Part of a small language model's weights: 2 heads of 128 (1 for keys and values), 6229 steps.
Each number is 500 + 25 x the weight over its row's rms, rounded and kept within 0 to 999. Layers, rows and columns count from 0. Numbers have three digits each. The size before them is the row's rms in percent of the matrix's.

# layer 8 attention value, 128x256, rms 0.176, rows 118-127, columns 128-191
097:510480506510501495530493497474464499506513482494472487503508517507465498496470470494531474460514551490466501495485542491457503495465419515555499502549492518536530489512430483508459483488477471
097:474471449472499497506518506500485537476521523525492526497490494493484505457506490452577528499516468527511505547528511498505506520549511486514542528466517534500495424496486485479484495511552523
101:557519505505523530475491552511523517472495494498505551464523528474457475486477499528504486492488498524504537514492476453454529487535505485490487516480501512561465488474450513505532453487505491
096:518491415471503479506488489500433538537481510450478539525524526529486526514508525534486483526510523473511551495523504521545507513549467519481497526512505501505540524517554505490492522546507469
109:506470536514503477558489483515470518502481522508535513467508485490487497515459476481497516532543537509484515507511448491546454528483534521503494537472497515488539474508484482532465498505448542
098:465482538459496513435525482489474459523496536518529461508502514520494491536533492478470478512490514510493506483567494480501505506515549524494503459521510494574495525504482435495473515492493527
098:449523516530494469496512491508482482503524484520463482520489499506526525509467493514532504486553479504484463487497472507517446535511460568476535492513416487502520514512517493496542518516543526
096:546500503507502545536517530489524517517511480471481505509483528499480515482495496537518490473491459465475501523497484481477494482475527501474502524490465524474514500483498536467536485472503532
100:494506514496506487514493499509470519517493519530530473529523498525509518531457519522501523512482510540452565501565506481452529538461484478489525470445517502493481487475479530517526505483507523
096:494525557468509493487517534490509465513497498452513512481480498578447463477470473523475496476507492514491508495515485475504523494468509473489546542512488549477527484515476457510455470476509473
# layer 8 attention output (transposed), 256x256, rms 0.15, rows 118-127,246-255, columns 128-191
098:545484507516504452469537475464471503504495469504488479513492485485508514496471460487514514491470482507502520494489501467518493462503485485518499525510550487539483503528476487500491533518492496
101:535464499533513489544522505518498463492505502505492461473478491484539539476522494485490499527524503482508450531509521508523471510484505537514501501504463533544547504509533523528548526475511521
105:488510506492480539493508519469459522472504509442512519477479531487502481516539510459522510502482476521504481461477502511493443506532540514517498495510523482515485484475483474539493503519448505
097:541507485511473517511492493486478498521478498462511459510466486511512514468530503535486496514563519475524480505478527514521518536519511482551455493464496455455504476481550480515471502530483504
104:537513468477479471522473490556511502536508478554501469474546510508520488476443492485503491485493509505484515504486515510507465472524492498479551483469546524553525482454517513477516512479495550
102:494531542504497538485554504510513485479474471484485461491490513513542474523442458480450508503501504474516475512499493520454519488521525520491491534470469460494498502506481495556537487476481450
104:484509439482539508486515467539493527433514500514479492501483481463490518484518496491544490466543489541503487546497485484460472576516525510535508484524504469504477484488497438494512555484502429
102:556505490490517463495465485476521516488572468506527504508513509513474502530525535544544510492498502463519513489479482491489479503560476501434531531492481503504506514498534537479526485476494511
103:477506547498489450505470548485553501585460499490554491509485509518525511521471505474522506552504513466508509491534492520501481517497467483487508522510463532493507509489510496511546524500512535
097:476513512500490483521478491450475454469527486474474489516476499524525486498461496534517496537457502579467507490461490495525521516514523504499510520458498500509518519526504510493515487439480500
097:511502489494479482472466501543495461533478516488518476500462519472504497516482499481519483500530493466497484492529537495528536496504526537454531482481457513560464513498489518471461480547472489
098:476496492480471507491516470542485474532502476527490477429532524504487509498516511527528534486490488481508467483505556515463499492478488456499509509499500487525462522507479538494483522511523501
096:515495528499479459496490486482489475512496486517509515474490520506447542540461540486503522528485486529479535509494489461498545512500458495460518482494481488497480491529504493510461513474487475
096:504498496516459542515485535483525496533527520572527475517520502486493459537481450489500487489547501505474470500463480504470505506494465512484486519466487508504485541501473474512533474477526523
107:483536472450529541533503442496453522546505485536539519474484502489512507507508508483454477515455484443514521454494493497522461532472499521489455513501499509509498521489472466501535518521507466
099:498504467481470506515485503469500522555486500463525512494540483461487536482507483489461466493542489480497505504496515499524506457470455490505525519492533524509500453497503488497525517485486476
092:517530531481484503499490487483533487530484488460514517484492501511512524509478525462513485512434478542460504517515506489502493474520513500527477504459505541502456496486535503477476463475496549
101:490461541538495484508496480532477522508511549528483505494485533493489520487509450466481506547519489537480517538507525493522476568463534499553452525557520490477507473528501496529448458502467516
092:507483501525502520507512494502538505525523482492478512504500512518461528514505503500502543495485522561520500512528535541479508488545481499526493505506516456496494517467516530514463527497475485
097:476499492504528496518495479552518512453467492468488498487513476484515448469574517516495502523488488506523493501527479527524493521482487538520503534547468505489482502495480506509508559504538498
# layer 8 MLP gate, 448x256, rms 0.174, rows 0-23, columns 128-191
101:477492505509542502480466505491482494468545492509502538545436492498519472510475527509523519488513478563494453478489502484498522526508512479492496556521511496497531487541501548474469460490479474
097:507526503537544487523468453501502496495487524535494468515490492565510483513459526508506514532475543484534484473493495559474493505548433491512497537524504494470504487519523520467484478498531445
105:474483480475489498508504565474517504539520494488513497509502531538515477490474495542492485525492467521455521560464547506527499508478477480469470510519541467510522484524555491473539484496525529
103:559504502544492513484499529538477521438509532528546566528472526526581500486488520496514513500521500514509499488498489534426493541503488508523494490535514499503525508527529493519522493462478478
093:482544458496526540447510508498485476486444495485494554465479457503453495523486533457529487495532464531504526478537461512440502491445539521469517524537528468519481458521530498469518520526517458
105:489522528495490484458510474473462509487529496491476515532475511483502441483526445500460516474459468488491443519512467460468529514541471534495479536479468495509515487488461499548551485486542530
095:500507521480515531500472474470573502504506527478506498480498486475525550536487490472488535543551495502484530536494464475510486516518517523490502490527467497489491531473510502497516467504504472
102:502527522449557517503535487500470510490495528522472526483480555511521526525496512459513511522472494507476476548509471481470538452534495515526527516448491520548469493478495527472495470499496474
097:520512489497468488539533535506516536507500526472520471545517546521541446534460512435512536470466472491466518506490538533489543521471459487486486458466541510471511463433478501542508528513511465
095:488507497499476547504505522516517479493469494512491488490493510490538483520485513510504519492521492465512494535544494502476520497522468476525546537500488554506515509477494505475493548496506532
100:513502511497471500516475476468499488469486504498510472475522529541482509548518490486512501525523494552533539495457512507495466525472484557526519535489533523467535514519534490512498524507506507
099:488576458497535486506514491488516480466494483523469491487480534528542530494504489518458466510546425466533471474512516463535479527517492524487481517512514510496491497521508483499505495483482511
102:499477501498506487492541499527534503473481462503526500507507498488517495512539466551529519469504486532504501479523480500460469505511517477522508537532495506523496538470526495520545504501461497
094:488532494483519506478496491488518520484499472498512483492530516470507457530481495503463496524515484526506494496508492494532490507521416500501494537517532458484482485475505496510574488539469512
098:480555476478493479551486517490498451470509528490457443497501548511530502513496513513515505516515438447522518494487470497507471520570474481510508497490516526498500477495537471502545477470518545
103:493492553538485502530472530510438478530466505510483448491451501551471484538507519514545520500516521470506458557525518454467467503483497486511478517460457507482496484534487499485509525470548508
099:489531469539481508488470510490540486487546505500487467496482547516481467475515501469500492516541558540481508484513502508504507536572479483463523521497484424494578551502502466523540522497488490
106:434498515477452506505500469498471507476469466509461484506521513525462514502513495531520515487477503485515505474507513495477542541466539556479517553514483486532486535500471533514506510456492519
102:498503540482528492472469520464488486515533509500484503468455487515505515510463488506502503525486523544480502508489501472577450542529482531485505513470517491518526476560526479522509507538483549
096:502525497482493522463504480494482501505470488518462517491542477482473513480488530497463478502521510537524490530495497550532518517475492500525475489511516521487507464509468500480490553483474484
097:487457509484519526528512529512491504509512466510497531516492515523496487513508542471531466491484491510483533513496515501532534539538448523487483480479486514455516550496499489480500513486513556
093:475481429500487488519476496502532470527481486523523484510506453529529472510495523441511512510472511479500481497563508448521493471494484506502486457520464480463513491478535532485493523513540490
101:531503477511498503521479532506465493504519492527524459500484547497534506485491464516508501497500477489486511530524467505469513487506502542542488456452484494507500528510489515478506502544504502
101:507513515492501456481507501506472453503480468537473496537501571533479489486470507488477524492501478499497503507480503484523538497531564488493483486553540507514518439521495540534497544483488518
# layer 8 MLP up, 448x256, rms 0.183, rows 0-22, columns 128-191
099:520544497529481521498468512477501515489453523513530520483518509454476503512542489497496524516510555521471523505491495505559472496529483500543491505538513508508498475499483510540505561494506491
098:545511467574497479464498480519497493482463515474533497485478484516515471453481458528498497526480500495519492574509487519521477515501468491520482521509483518517475520507524510495561509468488460
112:573497483499470495498518549494514505499520496511497478458494498504523485502564497514498507512502493442464489476464467560551512452502514492482493510504491502484548492493486522488499497478519511
105:509492506520515513513464505493479483487491520504487558459519477535513518484570516472486484516460470502492541514476468500500511496479450522535469514470450499505494500521477512515484499532491501
091:538520494485499495540530496491524548510448522481453524487492484497519462498484528509489512481509520518483492495472511511509469491497488478509500527498494508496445512508470460499520449462509517
102:481474513504526446513541508511452566486489482560505473507520470541498462476490522473501491512459533498511464504473519482509492508520502531506517467545505507473521474485476472504526507476490505
092:525543495532534460489542469456508516491524518506494495503460532554420462476530478493486479442508517535504491474496513562495485509511514519502503555473492503556512496488479525504479498564480522
100:500512507515487506463488513520517471474467490519521501514504472477498522470472529478479525442502516508483509522524492499521505520482489485515479502491514509485570553525526498510464515502464469
092:522520451492449530501532545492501522527493513501518503510494469524493481522488476486514490538487466494496488490502477479493458467473547506479474497488472529467494476500497502499522506504493451
091:492516520526495489549512533484515508531520478524500529488513515495524497507465476507503489522532498458523504493471522513501561510496483515465518504513511497496576452487534496496482522474519508
102:504509480494488477492518456485511492526505517530498488488510500522495452459492521492487485471527505464498510487533481479495540526480502462513511471543528477535515494496496537467514465446496474
100:514461503509525455497524515494468485486469482461514439493477565484505501457567482507507495507517497480494521495518487534488515508498466477486475500476490496462489529501508508517505533506503459
096:519465523531483536454541481501527516458514504522488488431525539537464523456529497491500509463464502462501484514501496508531467526469510490514507475518503491465513450494520481524514495480486488
093:450557471539480469484473517499505491487443464505458490472486494526477499493525509500512474535513505471522507510520502438514486520541538494491520505510521475494513497463509484483478455506497447
096:486519547491486536494474510512447525562535537528457458523484487490488477486497511563522500518520513507523503469525528489517486478508518505538497502517510517462482486504499467502515526538521475
100:479495486509522500507546492473532511533484536542520518474494474500487509488467470558477472506477516492485532447505505483512468544496539486500511495492462469504491465525465493459513502486491534
102:482513536499510524484529505499475525552478504530485511540480496502543479477517479540487498463495462553500545508496529443469486425481499485471501524492511491500494480522496512509492499495499490
099:516464489520507494527502497511512520494456493496497436502455467495521518511479505479502508517511529538476469494481521466521467511482521516530521480462467495475484480497531535457455475521474499
108:497462505500514501520479475542505516480472515503505486510478511548484506495504474516501516478497490471532486516455539583548479470511471463469526487493478472464533529456496520498522508512472475
095:501520489534510485507471511502467517480548496499530505500535519518521464504506473521504493489518537499510505522511505504496473503444489506462560491545489534485519456494517483449480539548478531
097:457495510479521511477535494501515514508455468505503459528453542533494481536490479439489493512501492519495483469505491535515511513512485502516493521498485485525464506505507525542557487523494499
091:514522530494525453474554473525517495476529521503517449462472457437462496511499527498517536497550531463485516503495545444560467502507522477498492485431477476519513513518508516453507474513512451
095:493512492495483552525510480517515505455501473484496502540474478505480495530507487515490477508499530523498470514488546490506504486460480439487481570495530473454479514510478530498498461496487483
# layer 8 MLP down (transposed), 448x256, rms 0.121, rows 0-22, columns 128-191
100:490513513505456493505507530496482495505506523472524517487493535514483472513538500488472495492505521528502537481488519464522471520522490460497516497498462493504514456530504479520509470509533496
097:506530489469496477543534485465499486455536524553519526460458501484523498486458480500518498532485499530530504505555481489438512519505483437527526532474467497490485492486457493497520527539517493
105:512513502528491492479473496515475506527509502479523444498467449460490522498504494506498488503511512503502500501481467511502481467506552474464487513519501481503507499467502551466468518526532454
101:500480500499513509484484487443459506557476531464525520509543497466556511493492477485509495494474517518469530486511519501469457539514497468474468486522486483529461471505465521486476510468490491
100:482532477472524498477506483491476520504476521557486486481485484486557449469502509494489513453523472506538476517515471487528469524491477463511491551489546487550502470506505510461482510479510471
103:496504514495476474512462502455510499502544517468470531493513490483535519475490475498521463526514553510481498453524515506534506461502502514507519498519506508486489486500531526524492485494446485
094:547514499519495475516504526537538450476538526499483481476456457496485500494507500501500532485507528538479481468470538488505509500477506464485521480497494516456531494494495535503518498538520513
104:518501503500512496528496508460532496467455472507463482492500457452509503516486512513545503544517527534462509523515536533570499530489506509499481479486469483488522517543529470517534518483540517
097:529500489506463492561518571513493509596494539494496500504486520501505478513460502504507485483453537474502525513444501473496510526490438490517437478497528475515485514519488538516527504509504451
096:485500470489525516529479478472459511504464484489535520492505531468505459518526531490529481505490465413500551556475487504498473522500490526480512503520500516474507498451500447486470540514471538
099:493524492493503464497514503512490495533553502452476468519471535503457519487520493506504528538498528482543504527477472482502513511496517474494490539528503502500498462471512562510538462515463517
100:524498512509548471505509508475536465529528505518497462495479538512529559462543575481504493503544494460552515515508451479519495497529507483471515528543514501498488523503513507499520465518509490
104:483472543484492493512504524532482479491527471471475501524489491477513494455548520495457444490516525513508464509496536528459543538505458470533490534502507502495508469450481503500534477503517452
094:481524506498547514491481476491501496540524532449470512498491515526512474492471525443523509543491492506479499493482497501546476458457516522504480499482523512526477472475486480465532464531478514
093:522499475445527512540493493483514500506489496480478499504544512523467503486503471473448512526511453607538507462502525488467508459534515550534519502473493505467499490510470499522471513481520535
100:469525496468491457498533479481485446495509456508566457519495510527533487543510494535483496485514509533474508473445530493545528570481474491468532517516528490505515531526539502521495530527484493
100:482483531484535515469548490532501484525502503499478495557513490486486507504530496510503488489478489562510507498524468472514488568492505525470487444446531507509521462510488500496544533519549490
102:517552442538489510464513532516478491504517512523478473523478495510467494488504495526460542535512477453537462493509526480546467507477454488461464478450548504526498473491501471493488556480449473
107:477485519500494508526511490504536507518481572508521513471529455541498498529498464473479504494543492479538562481467479546512492485503487477498491500535488509453502509507495492466499510521496493
093:501472498514513481525519482504481527511512516549543518531512515508485550531451484463539494506535531510521511503492499494491455504487532483536504504492464490482499496444533531440519534477445520
095:490514499542534481481438507492477518451512464509506501512505446482494490512467505503527496506470489512485537498496505523518491498538532475441485460470488541519472530503533509489515539502446495
092:488491489498531515490523447546517485498476500485531494484538456520509479485488498523520477500506491502473524493514470493483539493511515470490507539484546460451471502471464519510467499523516497
095:511472508459480496498497442487520492457546482489495530533460482512434503506506527518515476486505475575482512493461521435489498513467501546518520513506482526509501479469545482508516465478505508